Weights of a small transformer language model: RMSNorm before each block, 296M tokens.
Each number is 128 + 24 x the weight over the matrix's rms, rounded and kept within 0 to 255. Layers, rows and columns count from 0. Numbers have three digits each.

# layer 3 MLP down (transposed), 512x192, rms 0.268, rows 468-492, columns 0-191
143134130162145121106095112126151108149113145106152135100153143115105118131128116132119147082135123137127099128169162126121110115117141159175173116109114152114129151125116130120160101107108138113141133141120132117136153121163135141128100118168068113126126170174135139137105124122136145082118136137123166076106116093111113104178134146128122101105092122123130142133146127088111127116112120122161136142141133123101132096144169142093115074130128108141137149121136144106113122122147111131162160136152119046124112177101107182121113093105142101141140151109131148146110136136130104131
132133133098152094144124127119144114164103151113107174094134133103132138159142137165104171086093114130143171113139131129162172107062173102125133123134122161113090151155101130116167128137137125151130156129133123118136110091130124087121135108132133149117144124113106137127167078141143142164138093083162110141161159126097122129169155120097176149139137138129118102147100153137143103104120092126151129141209101104112179146115119118108109136146118171162119113100124119148137115124106131104161159137166142079158137113110142140125107151124070102118110162121094148132094130084126097115
111124153143120080120098119122099137142099157086146153110158109139151133150141130145151124138118120116148085163203157102104095164086133176160122082132137127119144141138103115119103100139143139116132124145104131119139120167136120131126097127133128133113115137118129103125129153127111113168163130151096124119130094173125158115124108134137147107139146110129168148114152113126128113071102146114114099113116132127115151122130141162124118152148124196122087071114088125166105117129170152147106164126148142126125140196152104115134119143144129128158102118157150129080119143143125125151
149101170122137098149151111175142145128132158114132118155137150091155133123098164110137120106111143123084114106126115168088122131103117090112117150164102148122133102148157138150115132154154143133125155144134136156112137099092139144129104088136080143167115133073126138136099118128124135137111112159116126123139105155140129188131127114098158149144122155100152126156125143162152150109098123104102138127116145132129146122090139144143117078148093184127130108116131147111110130135122128111176120127147110128134115161127140110122149100116114163142066163174148121125122122166133122119
086155142125098153145108128132102097143147104098147144096136130099102154119155116127120182074106129156116127100128140126113103136132145128127151160127148094161145122138150095134109133111126184112164155134168129122141121118151167116085149114134153106126168155135118138113189125125114134170142138110130125097144148135140123083121130124140144137116104127094132173126158112113108112130101118146125113129130119128140153106167128115110116145166139096162129109181154055154136144178116126117118110107114123121124104122150144111138133160115160104134126125143113174119177121097095143134
128154139168141130119090124091163124106137112173120131116123106138179102126138127108160131147128122147133136143149152070159090105094133132086149093132105129144130109118121098129125153183113113115123083168102129110163098189116123099153113141164108120089102141160138129156152096127141098099106083121106140147123191156132070148100109139141101159117084162095145114143110127118155104111112155137106157126058146119146154105151171115112129111150094149113105141155122118074151147123110146136118144133133173122099100179129143117129155130116105126133124162138149103118086141172153129091
102136164135152153153151100123126103160144158158153132140088133112071124139084140102080176158124119125137128168139113133112122095137131105126110121149131157094145099140144152116109121087068074167137135153163104114110139083177093148144126111145136123134154142139086103150125144127133125127117123092150160135127126109130126122132162126094129143089098150124121176149129128138129194149141132139085155141108121157117153133122165155135158123108127114138135136158143100133168152122163134077170113141146104081156102120132155167102115122093109099110173146142122140154129138132150119154
100117141131142133135130135152119157157145115171166135132147113107131168140132116124104149084109135131125110148156097115154129119117111160112157088114149141132125113136097105145157148141142163149186150128117122144117130070150151117134144119119148144099107104088090143150130124156118098114134149094079128120116116146125138142133141132122114120101140145106144134160136165102145157165116160168110125144151151117118126109139134139155138139126127150157115146086142113117128079132154128099130110129122151122176126112116103116094135146089118123091148059154164113095137086122130142162
140103133146150111096136164169097123096174161105142147131123127123154122162076162144137082129120136151128119138167102083125087169134130129127115139158143155161117157117068120123145162141102121127130118140109105141144126109138140122127129110154102139127202097128135135119144123140105167118083130121109158122184128127130114136109159159116144149117100138105137169161123123164134098149130122130110131098121108098104126149090117113138096111117106135132151142123094097116132157131113127117116097130127152165138149181120168154132148133120142157136134091097109152089132131160166129117
147158119137138151150152123136109133118145121126169152123176160130116145144129141124116091142124158105117082149098101116131127145140119123116149155118148096125113149131130111111101137162146168134082121165096147120165105154115126116174111143103119124136163123121118133162134136136109144114148092130098129160113155093129184150128113101148155111130109079096124154105091086139109112123097148112086163093151136138116140099124113112149115131159142147161173123141076150133127085166134127124119099151157134134122184147124120123140137122122117115133146127151122119154122121118123148188
144112125163111140163115137092111151110114112101117097117121134105138149131161147106156121134145132130143113070103080121140156137128133096135112097138165100124150136146058118088182106117119088113162135122178127124119147175157156133114170132106117174141143110131106129121089139154115123110153100119079146128161118151139131110124102175155116107166118130110138159126119162157102160097090128092122104163154164099118086134161172069123155125130160162088119129070084119155107104125118115137136157091085170132104109140125125139133153146174171129102140130126128150132106137151141104168
136170138123143124142109130135125154138140132134104143166166109106122130136136111129132133158181142131145162144092093163148144120152123182163111108129167134149161144119160147125138163096174098129147123088141099113119118148142127137137100120114143152135118118118205139080108096137134145124118125136111134147107197125123147134148093148156098105117114109169127156154102119085170124119167145128117164154129152140119089136124160116075156087156081153149177139098103129139129088129112146154092104106099129104100134094132134126135101166088113175155111131113149084154131095150168178116
139096139116117163142121120151090141091097103134112194136123130079102109155127075117131142166142149131111102148199169163088112107123122142186115109168138132161155139115156138110144069127126090151078143149142182139082117087097100138108130155108134114107152109191149137091102076201115136093105097131131140147136124162138165129124175092108167149133146122164104116139131110130112146104139152130134109100109143117145145127086161116143122123160107143141097124120123140156134117139105142145102157163072137153119122135154113072129106164154110156142144157136122141123141122148132122139
115094146102130113138098073109090128150128145156151135152149145156141113170146142128126156174113163149155100082140120083146140141113142149090128158112143127134088066133164133137142098085178135142129144081125111106135119134144128147160136136142114136102123136149134148136102142138105136115132138142096119152102101122125148133118140096135152126123133149132149105140136114147091135126093175112124120119119105142103088126158163164144143108153133159167125137144132166112109118180155124129153130140097123121099129109191144136129123206131076141114084108111127124167108105112105104122
096111177133117157124132106135117105143120147112131163131123160145166088122173145160112136101158147139154133149144129101131117107146065105120161118089126112136102134140116115149163135162101111141134128120151102123154123147117160143113110122121140108098150147079162117157130146096123120136087142127101162195142141140126119141156127109109130133131141100122161164135082104153111180138139159095155114127101127119140079139092084138153143128131116073151111130146144111150132102090158147144127143116166138148127153168085131130105134121150155176108123076131101095121102098145119154089
119149125159104065097140085153193086147075126161097095126139113117129126133157145113155139127102107108115108109133134150116108143141122142094089102132165120122127128159122111131158114150107110124135121098184177109133132137146130095109130105071115086131141133070101170116104131124131107115123192100072153117109139077178140157147169139131147143136115118104136115166139133168118137128143089117156183120156118118154117128102126127077124104134118149114132165141176095070161151132140106099139111103162140119126117133117107142151140128126134149105086112099129154133135113109127162120
168120124131111129141125117122146152104150118124136141109112142106087146099150177131110141123093110069089079174173149113119138146103155113146157134120140099176144158096098174092133113188113116162109154104121081117119110155133159118113183127102144086143112114128117128111137132135141104136144105143143155155146137123126140172124146106134139132122130135112094138104183133125134139124153157125104131127113114127098142107098095148148146114151127131150115154148121157141150151185155148148115146132140116131098168138128098124119126128094137142139106101107121116127121169103133127146
156136111139142171154142132124121081095142126129104111146129142148164121125132135145095109129120167137150111121153134114132176130123134146129126145190115121133168125114096120115124140136120157121122156130142121133135107193137090148106123141154080082158099142142204124155121138138147125096101125146126137131128148109110116151142143119119139147137120155075117150164157093120092133145151094169123120141100110119070117137139140123126086132098159118120126163136149105110141192119119130131130139104135114093134141118115163122143104096110150118105137105146116141148125146139126152154
121162136129141155155086125114123164118119165094118106127145098124136153103097107138079121131109133101116114091168113121130144122174126133140121172140129167125127133145171137169086110153111133141173108114126135123084174173133103119184128143128122120143095125119107092104139168140126143111135084121123106146114104138077117120152148102133131100105135173152133131157154112118148121140098127106094114103124138123119094100095129153151139115109126135118116091109092137121092066134131147124144061133116122111138137144164120101083175129166116124161150155095106143141137109113167150152
120157114095153134154127158123120152130146079171107107132164110135130097122128110131155128136136146086115126111176122151152114141124161162130076108159149144125136103115142120150145113121091099112140147106118132116145144144140144103137169126126113130135145098032126121127108150110128116136081145116111119131151130158127127111114116150132122136109138117135130114147113145139108169170095130101115129131085122159117164116107144103113104124153161119166100116174103117150125144121140113168137130107159109138116127179083104103144143111113122130145161110104121132105161116135122139139
168143122130126142083124084131100083174182148111153085140118143088125106113129089146128101065104068151145156103139136167125134116091117101112092137130151121126133130147084135097177151113137152148132123167127152117109087125064096111142119122138150101112151120166111091150161133121153102124122115093139135095110147120136115108156140143142143127146123123134139083133134122127141111116150125132116117106105137097090131126169135119138145120119114160109107128105106117115118160164112114116132132130120108099118113133149102127099134161116121133100086081140114148039126140157093165105
121104146127135137130170173151125172127176141172132175175105106126132136152097184131166071143136072148109134111116110170129132157132129123147141123154160122141134146164148090103152154156105126113142091151174148140125144169089111079138120148132138133148106135124122138112155128094158102134169166136142126187130142113089158138076117133119112094159158144158127136129150132127148167137164133159152115078133154114100159148111136120124126145111131152136139119128127152155122166145137120147116127146105121110117145144142140129144135125130098157166129113121128124120125150156168125132
130115123138108150107070112120132138114120160152136158093085120109101120121137072113111147117147137081138119140161116127101151118134162182103104139163141119135166121173095106108141095123129099147173147140158115110109111125147147128144115140115127126088122135167132131147168126160154128130139085136172127138123140107103117114142097136078141122148160163161148113139093100142153125122107151106155113123089107130095132166120157133140072154170118116087178174167153135129105156142108160142138161112083146133131138143157135096154124111145157133050102085099092131105107179117187116095
143121113079132156113150148127161078138138118116143117131107134134128163127112150103115154156099151094147111126121108123108157148141121129118134161145126164135144118146110106104143134145115147163109096107144127118102154095190115102100065124131137108123096132080124136102121156098104120096163099179166146133094126125082144167146142174129124126093112150127168163169127149106154123174129170106133118138094122143153074141140142097104133141119115192096123140135121143113148131166145111139099118150102123125131106123095174085131158158126130159132153089134140132150101145104143165158
107100134151127136146131138181138148131128150121145182137148118136165122152143156127157092153136108089104123143128160104060149139124123093122172141115124059152148099087115128069151169150152111098077184161118159136116117079168158214089157117158157092128159134108100146160169137100112128128143143116137101105133154121105130126139110103151114088107148118113170146113092138125111101147117123096133162132130105150138127101128126150144165146131149181158161124136130159125088162122133124112126127140178115181136092076096139138114150136198155105101111147122129145191133151120125182112
# layer 3 MLP gate, 512x192, rms 0.455, rows 469-492, columns 0-191
150138155144133114109099110112141149129141155093131121138136121111127134125098116135131134137089136110156129129118138159154126161115131151121131076089110112096117170116136114100149138141164139106128139114122090122125147106151137112133137158102100104149140103075156075126139107099152114158164148141114110099094135094155128101125110139137115158121118134102087159094094197106124099072097080183159140078143135131151113102135153083150098133148103100128135106118173120165137128153132086113129156146116182159143153158119142153108115174123111163125106151137140118131149130150129133114
147152110150114117120107126115132143124096147127107122127137108127136149117150102084148140125126086087139128133172152121096106129116135155161133124099084154101153112114119115143129089114140151090148122164133130132119143155106145138124147138118118100119105120135129121104115123156116146141152160117118147110133097138086113096143125172136112082100119092134143148102155154163131114115111144100110134130153128135119149139160163160134123122167136134105141127142181125151081114122136149141131123178113153100143162172130128130114117134141139150124115166165157133132130100153112115116
136121157115132098121134148106094102099143138098088102109139133129143144133130130096078156130103140096096120114162142097101156124084110105132186115119141091133144132123121163135107153133138145105112118094108123117147138145118128149122140126131127125086141149118081109146079117096166105113152112131173102176140135115160153085093136117124119138114113113121128149127106127101140113073159140107074137136151158161140130155133145132102110110139135142087150116136092142113111106140126100139193140147117135106108120166127066136137134139138159098115104151176151153136176106086114143128
149174128104117133108126137155117109115114135122151163127146132154120097142087159110102118137117113142118149126115108141171094149155103144123106095157138110155155136086107139139132129097117137100127139133122103131123131127181154121174130126155075160088119140127144109100129095112123106118171131137095087142125150112133158167109124176126142144110171132149121102161091119149108144107117155149130123125162165113124150153158110153157160154081110141114175150126124078113146102150126154158157121134112143113170112096141110127175120120132123102128109119142134118120090129141123126134
115094128103118131128153114119141166118115119160136113113131089163146132121142136154125151117124115115161137116158101115116134156107133141114130126116116151098161143144141135113141158134134124091129127182103116132165168110127142127149119162159165144128139098151124133165168091103117164128117144133133130091130142122135108109119128159167083153118144163142163136133128141103130144131090138139145109138118128140072155094162118117092069122125142108094152130125097147111159102113137154167131117135112149163125086158140167100136121100120091135111092121128133135126152152127120092104
121099121114140153116109179157145097138130142139091132124041078072154126121169149081112118119116130164132105126120142105117131140111129123133114175130062126096168105087140138115097102084154146111117170156140115162122138074134147151085146159114136101135188107122147138112130141126145137067114169112057131104129143131149126124141126146092147124112110122108151103099108139157086104126155127158114107126098118172127128125140140134143137115142107110116114128091077135071090135095073111118121151134176144149107133140125165129143096155097112112141111093105111161135133099084167088129
116091120115132174097139120160118094132098116118122120167125140123168115117132180126152128133115112092114136078108145135155111164119130137126142126131141123082118144121151158157121159117167113083128147103144079105122123140092104121094127138104141087124085141148126115114106126160171105152129123133142115120156133145111129143113138110110114121142096131124110130146133119114175117145096114146112152141148108111111117159112129144110118109134078155082102152110105148149102175139075146133137100114115074086122107108163135102146118146127146119134106154103131141075150151109122161119
115136164099156112158135106123087104079103189104166173106148087115125107142124132124168127170092150103127148119173136154103070138145132081084149162122114164133144133150139172116179135156146146137130102126105097084136134106118097099096113101149154123137135110105083148127110122125101136122139121160164146119104102157154134110127137127103135189100155163109131100114129164128141135113124115123144092136108074152159115152124156150148088137100168138124129117097119136107104145128114137120122104126128117141133127110098134135119074142145112127097121154126148095120129145099112148135
123093094144129135104134100163171123126163114125146125116148119118124171158095133110123117165130099163123070161100109124124049121130152091140117136120100121131114134092113126151155129162172147110111103095125148125129063142116143136144101110175142129148083134134127144157150119149113130115099156132113165143126139136114150112119139113175147136124150088126089180133136114116090125133132154144153106182110158137111130118195117136127134150128167132142147123169083152112161104136125115122130104125127128174121142107125082147107125126122159174149124112139119145148135131116130169162
122140143147118100118112170094110150100084153092110149133124108122098145109148115116119141097080099119171144169129155106156104125098150148117111149158127160111118090105141125100153088076091143150093138152141097134157125124108182159161108124173096119156148098192130146140168086129187096102097139132189127093099130083148107127131138128112145077126166119089130101136132122100117124143159134154126145133142131178154091127109107137133158102117104131138101113103114121125131156135096131074153132169130121160108135124158137114144115115132121121119143116192133102109145146044102139137
103136120111120084146101154152152185113122132142116145098129125109179109134112163078151120148153134140132110153124161149108093133122113177113121106120131145148160120134116138107135148142126151156176150119159108131107098116097164143126057158097124155150108144092137167074118094110104146152098149120143120097155125122129127100132149109108129149156121163138107088135167188128130094158080157175155145157123151133107163138127148157158095114128125131100169127126117126157120109117154133150142146192176110138135075097131127087095101149115118137114148146137157140110148150144150126131
087087148146143138130118167101138166092132130106141146121126114102157127133122103130120098131147166108123112115137192105126128099093140133154140138135127144136132118099114119103152120156123081122134112122087117112120114102099151110085183125148137122161142133207112135111113112116126132148103130124152120142071094153150130124120178137115146133123115123146095093114138116114104118144213158128117158150153163108131143095098086078141171100161165143120125139108159115121129124086156122114113124151135118171114095161108087128142146162136095103160132129151126120108138065106135148137
165099146168134143099103146136133133117133179110132097077146153119080092151132136125149119161134153139114150141148158181175139072118061144159157119125136097108126130155103131137144143136103114131143152168160082090154111099080139132106127132082169132097132149161160096092096118154155065157111138082114123138146156159098096140104104135146101188156123134091146142109136161095104124094150120121116101101156130132161153157138161106116137135120128107137130132104099119151116162165041136183151097150154070165106107117133105138176108119132143144157155140131146118086148146156120136099
166112143132081158117122103129111105121139126142141113125123090144144150114174122133110156148123125161108104155112151137119121156105130147128164136082100140115114126102115151105173167135137124107192152120112100111153138112127128090143090109110124163137149124148143118187108122093116091094152145146117137149101108160135087134103060161125052136109145113087104114124120107128172162171133086081184100134124093104088080177103128170115123120144102131134136105138152144162137112091106148103092106159148091159120136129057130126148138119150091115124118126139112138118138131127134117155
158119089176127116119181154115164103099084088162117103119164115119121089101174147109114113120084108105142102114153120118113110140148121150123132072110124098122156166145148104085150157119104108115140113119112133094139127143127156083153111152087110156088135112174117156171131140125096093122122180078094129118096151116129140121112140140081111156134113092090114146134116159126133115081131085120158132102106122178082137135141114144144138153146129134156137156138101167153098179116131083124094108124131119100168118154137107136085168124102108108114103097060143136154148128116126150126
145120126105095116122125152140147120155167129125116153133134114124110104145098160109086166135124134098104090142175146090121153118115117130125175095149151151151121189118113136140131134150165117166120137112139081159126077152142164100117112132119139094161110116125125138098152100146124119161137093151136127162154137103160140123137094139096093137128113135121128119115167114117138105102124168114137101153119123128133112120096107116160139111142168125140133149154141106108115126188142130140085106149112098133087157103143086145100136149142138122127096103111158133118123161125165125148
142138129145097120094124129169170130134156065160114099129109089126120123133137133094140126128151139187141126092134128126162144178145120152140110101175144107120123142136142143136132146130168132151139137147134152146157105110133091121096145139139124154115121124111151139135132143153138145147141134110097113083153121076119103130140156154138130124137134126089109109160133113102092138135167123127104137137107102078111149147111121112099098124086128123118150139110167126108139126111134121117144139105159117124101104092096154138134155106098101119130131104150136121121104145136105132119
147124118090115141166102155144113089166150137121099121149074099110123187128162135152088156145144088128195180104123164124188159132127108125157120101130161120158110147140131152151136108114130154114137107152177108154128143111128123109126118132131162122130096137149112106152125117169168094098145074128112144141130119095166164126132174087171096142105105105136097082075110158122104138122123116131082115136134121110137155142151110145137118115157113103178097139120156127162154137158124183105151154105131122166136143148126088065049128114074110091103129114127155109136180119155152137132
149135104104125146112121119120126118136129091158095146115122142111101111159141141106136140111124101128109189123163126132119157140135108129165111146145138104107092111123124160121121119095132136112138149127117135098140115089120160099116124087116126177110159126115184142132120125127148111088154121168171100156141120133144111111120141105129136130124091125119100133097126127122111137117125153139102079150116163107144142146120119123119129149133117123105127131143104112114133133120128113124095152140183137094100120101110137113173127144125115162105123117157169121102128122080096112132
135113103114169132141109137115135125108157155128116130097101116131138119161143125123118134079145118123117122115142136082113117149109133121076135110111088120160159107084121163140163101146102112099137104154109152113108078119122178132110120146084151118141074133131123106088135107100108149088102172152115122120148121129083137128105076135110096170142136080111155131123155112102095109129098095131097129130145142083107103139165099167159101122138078126102150159140143133164127156119108111087199101114152119132110102122147103108106153137157126143145117133112149168115142161138147121101
106152132143119152144141165154151125142146120156124155126137102116107107130106132121143099137165056095142166111119169130176141123121114119114139132128118127112116150113156116112180126099096159124155104126151144090108118119103130131133096126164099131097072108101114102126117100138138137136118130143129112151148150131097133142099120138136148128143120122147096162135132113184159146142133108170091119123118160090108136170126138161161159134132133150122129099108172138120137145104133096095140122134129109088147110140130154163141171084157129160132099114101121148134134154061144077159
137151127141087138089152149171135116156136116129137155087124131092102131159156187159119120117144150128088147116085156092135111102101115112122095108117107069109145126098188104142114149101115063131092148167096158092084118138130147096114129118155149128127151091096156159121122112127123157084129122134127156151120136143120125110139141136133119185145137156135136124115101119071151112096094118121152147132154137140129157126125092160112137121097129140178125147130152188148117155135120091140104135149109132107100160110126105136124134139178141118151138123169147113142132106144135110125
102105136151107131125084107089143122129117077111115125165106140148144133081129134110111111127136147125068098119141135100103110114180146066124143082129114099138155113115153120127153143125104133117129089160092129136095133134181179143135140155167126124083136115143126110145114162131146154088106129156154082154124120125098134159109149109133073145145144101125125163133149151100117108109152108128142108124162120122151171118126155083146101151119122142129128113146116115172113141122127157100118109126142151168135125135105119119159116125116099135118121145131163116166097089167154129152
151164113118159141142107184095132126118118142129097117140179088091116139135126149143141134129109119106097145086112136116125143137105093131118110125124124077112089126159154188147075138105178133179156121134126155103110134121125118142107134141104136116101132152114123115134100174146114164075102125103150157158126124128167099128103119095146156120139106133133128117137133114156165144149126141116136121127133155150145152108146141134149146104146059122164145118129145131140137107131159192092148126164130131111104118134137141148131113094112131078109068159123096069147127091135173142177
# layer 3 MLP up, 512x192, rms 0.478, rows 469-492, columns 0-191
116103136126091139131117114116095128143104150150152115152163108164136127125152110135106118155159110154103133110126118143138138140163144130095127137088110128150130072123169116104167050134109117093135155127094100115101070140121126121155128101157093159113139159133153109188117141088119142116101139057144110136169078120127153116117135158081124137169161102150169149139148120141111140125138113141149111155145133133165109112142157112089137148139140144119137121160093126095159106118119115120129104163124097165108121096118115139128180105114126141097136095171110114172125133134120115122
140170130126146143107096120176137120123131166098114105113137143177101121095119166094128137121104128113136134124128130147098153118180127116203167141117142111143131102108167150105134097176156155148138087142138110169161142132127148169129173140080105097095160123140126125135113132105124139114141112131100108138145146121097143123111152186138134097110139137132114151149110114165130143143174128125107112131135147119158148157124155126118111098128122120116141108131116117110155117097113179114094116140119126103118139116164126135133125131144087148133107140096122151096130121161119120108
142134139151111132136117092112116088129087131149063102159100095179142123111156155120136142103123136121122117101112123127148090170126161120106100119149116140100130142158133145139148131130148111158136131155110109194095149109155135116143111130118101103100157142101113139153118103161162125113108118113105098140148124107121146143153100119113141122146152138129164155124129119118123112131104163150143139100127136143104149161121115132103133122151108154157181149142098157122131107110155139122118102130107118094104145148090130115104167131121166104168125141122138134105120094138083109125
131132145118125093168136096087107128153120115104157095129151105109099146132142145127122126111118112135103132145122150100083152112118152122091158162163115141113103104129159106112121152108116128119119113165113130134119115108127117092108174120122125097134119152111122166138139157147106128132111116131123140103131145144091090087126124120144122157131079166120140133129136121145143111159106115174132132113123096140141150114099131142103119115135136123140106101095128097206145104153114159116122145112101110158104140147089104151136100151109128178107134139134126135153130086147082123184
139099128094132141107103185132115146125111154153143135157155124117130140133145132140149144121155131137178092141156150154125115145110110127113104125164099118113125147124130145083114147139100139130124147119096127112164150123165134157105135112117166110139109131122102115187181120118152131129131104145119128106133128104084126088137148096119119168135111157131118156136127105125130122090118113136131084157102129168113107110141115100162102141093102154146155150115115121137092119106141121148158100130175133155136069143159135135167079143156105122123113141099110136137139149128148153124
123098117098096130109180110065123140159091085131103080129135115128079160096101109112140142154153131112106102146139163194137141097138133107106150130175138122104120150103187141121141114135127105122156098115125127108104133118155116134141104119141127129074129131097107107152117126068136095111114127135146109120151133149087120123132126104170096146153138125139154138163175143115177133117092152151119147136137138095091137146150133155115151122112095159137132106138150138183153131151100116101122106139087155101104144148125101168131133134105110128135149130097157140097097133125116134117
157104099151127108156155161080129144144171140152090139123124151139103118124106126114119167114118128102084115156136100144147133177122119092157132113145149098143106102131163108114133133132075129122113109114110134126099117144122202142144139108110137123124103143107113123149123106078114128131078111137145090118127123127113133098113128152111128141129135095125099167127118130112127145111157140093169112095083157136132102085147161145169101172144164081159139136101079083140131125127132115127137121127107080090139123105140149152141083107117157136097143083112106098138183132147119151135
101132142136149140119126137113145120111166139126117166092120127125105144067122162110113122134117151139119125098141156148139096099134092107121158173109130117106142123140156123118110085141131125144135125103148138141159128134133121085131125182095116143174120113158156145155129150083123122100127112119136095156123106091156121160147138106118118140152133114113113120119111148136113129130125112092099146135113116155100086156113129159119149134140160127099112143119129121138148167146130122114135109111125137124152163134130137115129144138091138126141122171169158131161136109133100114119
140094078130114126140109117157126131145138140110131115102137129140150163144102122114114130135150083146095105154143130131123067165101129107095124158109105110131116098115125147117170090160145100127126112079147125142104064141130148104132123146156158129140096148108125134146128106186135098103130132110123106148146135112115155095160125077151129190121158098121069141156141134088093126105122158135136113165110142111114132137156114122142147130136156121118139120127093143112167121149116115137124099133172088160065144114114131168135167110132143138135118125145125132131110138136129142138
112174115119148178130170101134130134132134122153150150112122072133133142143129140102137164097123114114121078078133131116132119099070140146103125169120145153138123171128127091133122178138135117152112100131154133117122083118099147141127170086099129118082155090086125161101167119132151116116148096154113130126110128155104100175144088138109100109181124104133133082128150131095130075119093159170166091141121103107145131135165100150114099091151157127150136122171149120106071158118145177138142125105078130088101144113145101124114130124141113119136141147078174109094096146173092118124
130124127127135091160124142177126150157107144118103138122121123085145116107139116141151137135122156130164106096153152137127118167134146146092084102118098160144116125118115130133105141133138151165122122142149144123150147111122134103137154148123171140166165142134122137144160142146139160101107151091143137124168109154149119146130102106166153121146114146132123140129176202113139112132136181134150101153099180114144125101089127123150107119153126133111133173122114108155142139157097153124191131151109160167094131120123120126125123112142135131123101084115157166117172137109121114097
123111116126178121161125106136120141121122129170084134115147147106113144121121115132107157075149147141149151066141171106151146118110142140111108163136108094118145103094103092131151148119126150084141146134169147152142152126121173123113168127168096101148111130168105111126099095061106141113145096129109073102114113143077073104132143135101121119141127123127082149123134110104159135147086133100131152146143139090122132126112116135158124124181184163103178124095132123126169139104109105123139107175076128125143145149087119133148147180165122120158149168133105125096111102141165154112
112094122120137118144096104122125142125103151105081100184107132100158179162161095152131110139135113101107112093125138132083119127130110128117131149096114126149080139112115110130146090104140133161094127104106133186115116088149105102129080093150120151160120143104081117142088153130147095146123124133108150121147093152126136141093160126104108119115133140133088127121135153142155143109093116114115122142149141121148126139143103113107121131154105153120125126120143118125137089106169121117168163113153118110132156126124116123153087127139096129098132121111123075121093088163195145125
190093149139127144146125118171146106134057113158161095106116159134140123134144127168147155131115123107104143127144091173140145155137174143099140163172126143154130110108101151089155158091133151141147156148165167105148119100141121098125104144112137183113069100128112099163156118133137161115152116142170135120116108151125131136085093102092113138147108145090133117142137140129152130162101161098114119146173131119125134139112145155126136135153129139109142142164105164173139126120132137109095149163152148162090159111098156126165082162144125090148136173179108134087163137089115080163
100142099178120099138138144117139146116107114119129111135146156160170101112138135137134106093170153121057135130199123112125084123150147142133156132121172143103118147154144156132138124147090149158149105126105141098152136126173149138112136157110117198124132119170084148114083108084127130133148160113113110176099119097130099100097127107101130143112091196107129111141128122102115122129109146122154108126147133142110135159111102116132093147138132148119122141133145185117155134112089164146121079126149149162088110161093125186124134115140143125128108170114131118121135116096130166133
116109120095138100152157127149113139137161126138136156131170136119067151089127143114094188140089106127086118100145123104121150114133118108138143158101134139133106167101107096115122139121113129160089128123129113142111101109141128135117132166139109090095133116103122095139102125129157131173129111156143120134137141108129143097119146150129098093134123147123110121085125112146127126111120178127145129117099117125128125159099089133149101147126145083097132115112105135132132115163139122137126082103114098129072155132125099105134155138134127112140101124126154156105192123129133140154
173142105169099105140093132161141130137101097117099123106141145140106129141113132103159087127135128174111123115118144129140139160147127116141142099145168110096119150143126146116165102141135103139145141180110157074163109118144113107086164125129112160127112105112148126112130129129137134116148131125127110101147129117128105128129158132144135124146153138097130126142150095092099143102126113136112140117116141126141144127140130144121126166084128137144126140133163099143122120120116156122119147118160127157143119097113103133152106125126088116145130117122109143122106161130119123115
120079116124092132134164158132142128145147120126102103137091131172125114123155155098144157146109083124161069110071156107122138104156113174103105172115117108158143139098090114137154091141152118157171082156104119145143122133112163162057102132115140104109125179143159173121089152142101056169111087141093111147165124141138162119098134135154104123167142116149126158145069181102126153148123106131115153134109138155123185167179167107125112101141099100163093101112147116144148126095153098121139117151119168122141143133122116127125134110062142077116124116128137088133146097120082110106
111138110121150131113100150136141134138161112149132117113142131140109131119143122128114125144121110105128169102169112141127144153135131170140145111148114146150122093146108125139127141140131135147108136119127123120147115096123164074124144098120127161124157119122154145114117170126119153123122138149122138091119115113104164129132113116130146129104114137120114095131124144162108123135134141147098115127122127124131156112147168078152117149102143136138096137130089122155135147151152111131119154125170098113131123136144157085131131111156155148077133123081163106068135129106108143117
148142133102138154084174129118156124145136102094124125175116146131153118121125112117104121108107077119142126140116103126097083073155145145116127133163124135116128120147107150147125127139121180143175128108131139142168152117129127158130187162131081147142118175137159173142121098136169138176106164092146179097169181111145123158169087138126150123138131142141174136104165111111144156126158143145137140085094118110123110148109097102144136126123108102143094160124119101078125073183107099144109121145142134145119133159124157138134151157146117115160107134150138110119121142113134155127
139137131139142122137139162117130095128134124137121117147111110146088116110138120110156148165142124118183133143129134133141123079104103131093173171129089139107108133119126135092136124110103146127139129127183130084118142088125105146116155105145115153118136135128151142146126165137114107135144121123111145146119137152117124148125159139100158138128122133161122154118153102144163140115123123115101111127132144107128121159108122140146158144102107091104152117116158144128127105118139133102127149157165153133142134117170128082150107096139112129097128103168077155140131131107117108123
129145114133095116163141093109159100149113103105120120174149169138136118093106089111089127126163101110128081100146130087113145108102169144141106137085128125120146108107153138127135115130164138144115125086135148116141123138101114147165150175076154108166109121117120105144058131134123171125110139082130132126112107117154114172131105097165150118152127163117106130184165133174161140164114154102127106139155169118093121148099126122116136117172107138123109125125146107137155104109116151139133116146094164134137103133090127149167157111115084159115110125086187109141115142147170101127
136109097162138107134103102158117136119124133147149131143147124161118119098158087179112086089177150139098139133095137146092131110148142129121103100112105107154148146139139112134109137103099099097119128140069099159139124150117109136164137132144129113131130119159122179166124159119125140097139117133107056134124141101134160088141120101143100132138137074133105120136140107112092166120140138085157147123112131120145170147094098110125113156116163136124121151091091112138128133129172152089156109143122144148098131155154114164125112154148082137168146143102144127156125113144128102159
159120147151142141152187167148140119171104154138143116090117098145104111154115120107134087101082136096107138148126142110149167102180111110082107083167168069148121132164118107162131187161139165147179136144087120131099160133127138112129106127161116128124162120074158156127132175143087177063122141103117102116119170184124121141122121175097160126150087104113153097139082137143118151094151124134150121057121105180170145088147119098082082139119127123172123143114156129117108132134152134147091101191167112111107130132166156155134137106114127114112118142091059124095063164153188147152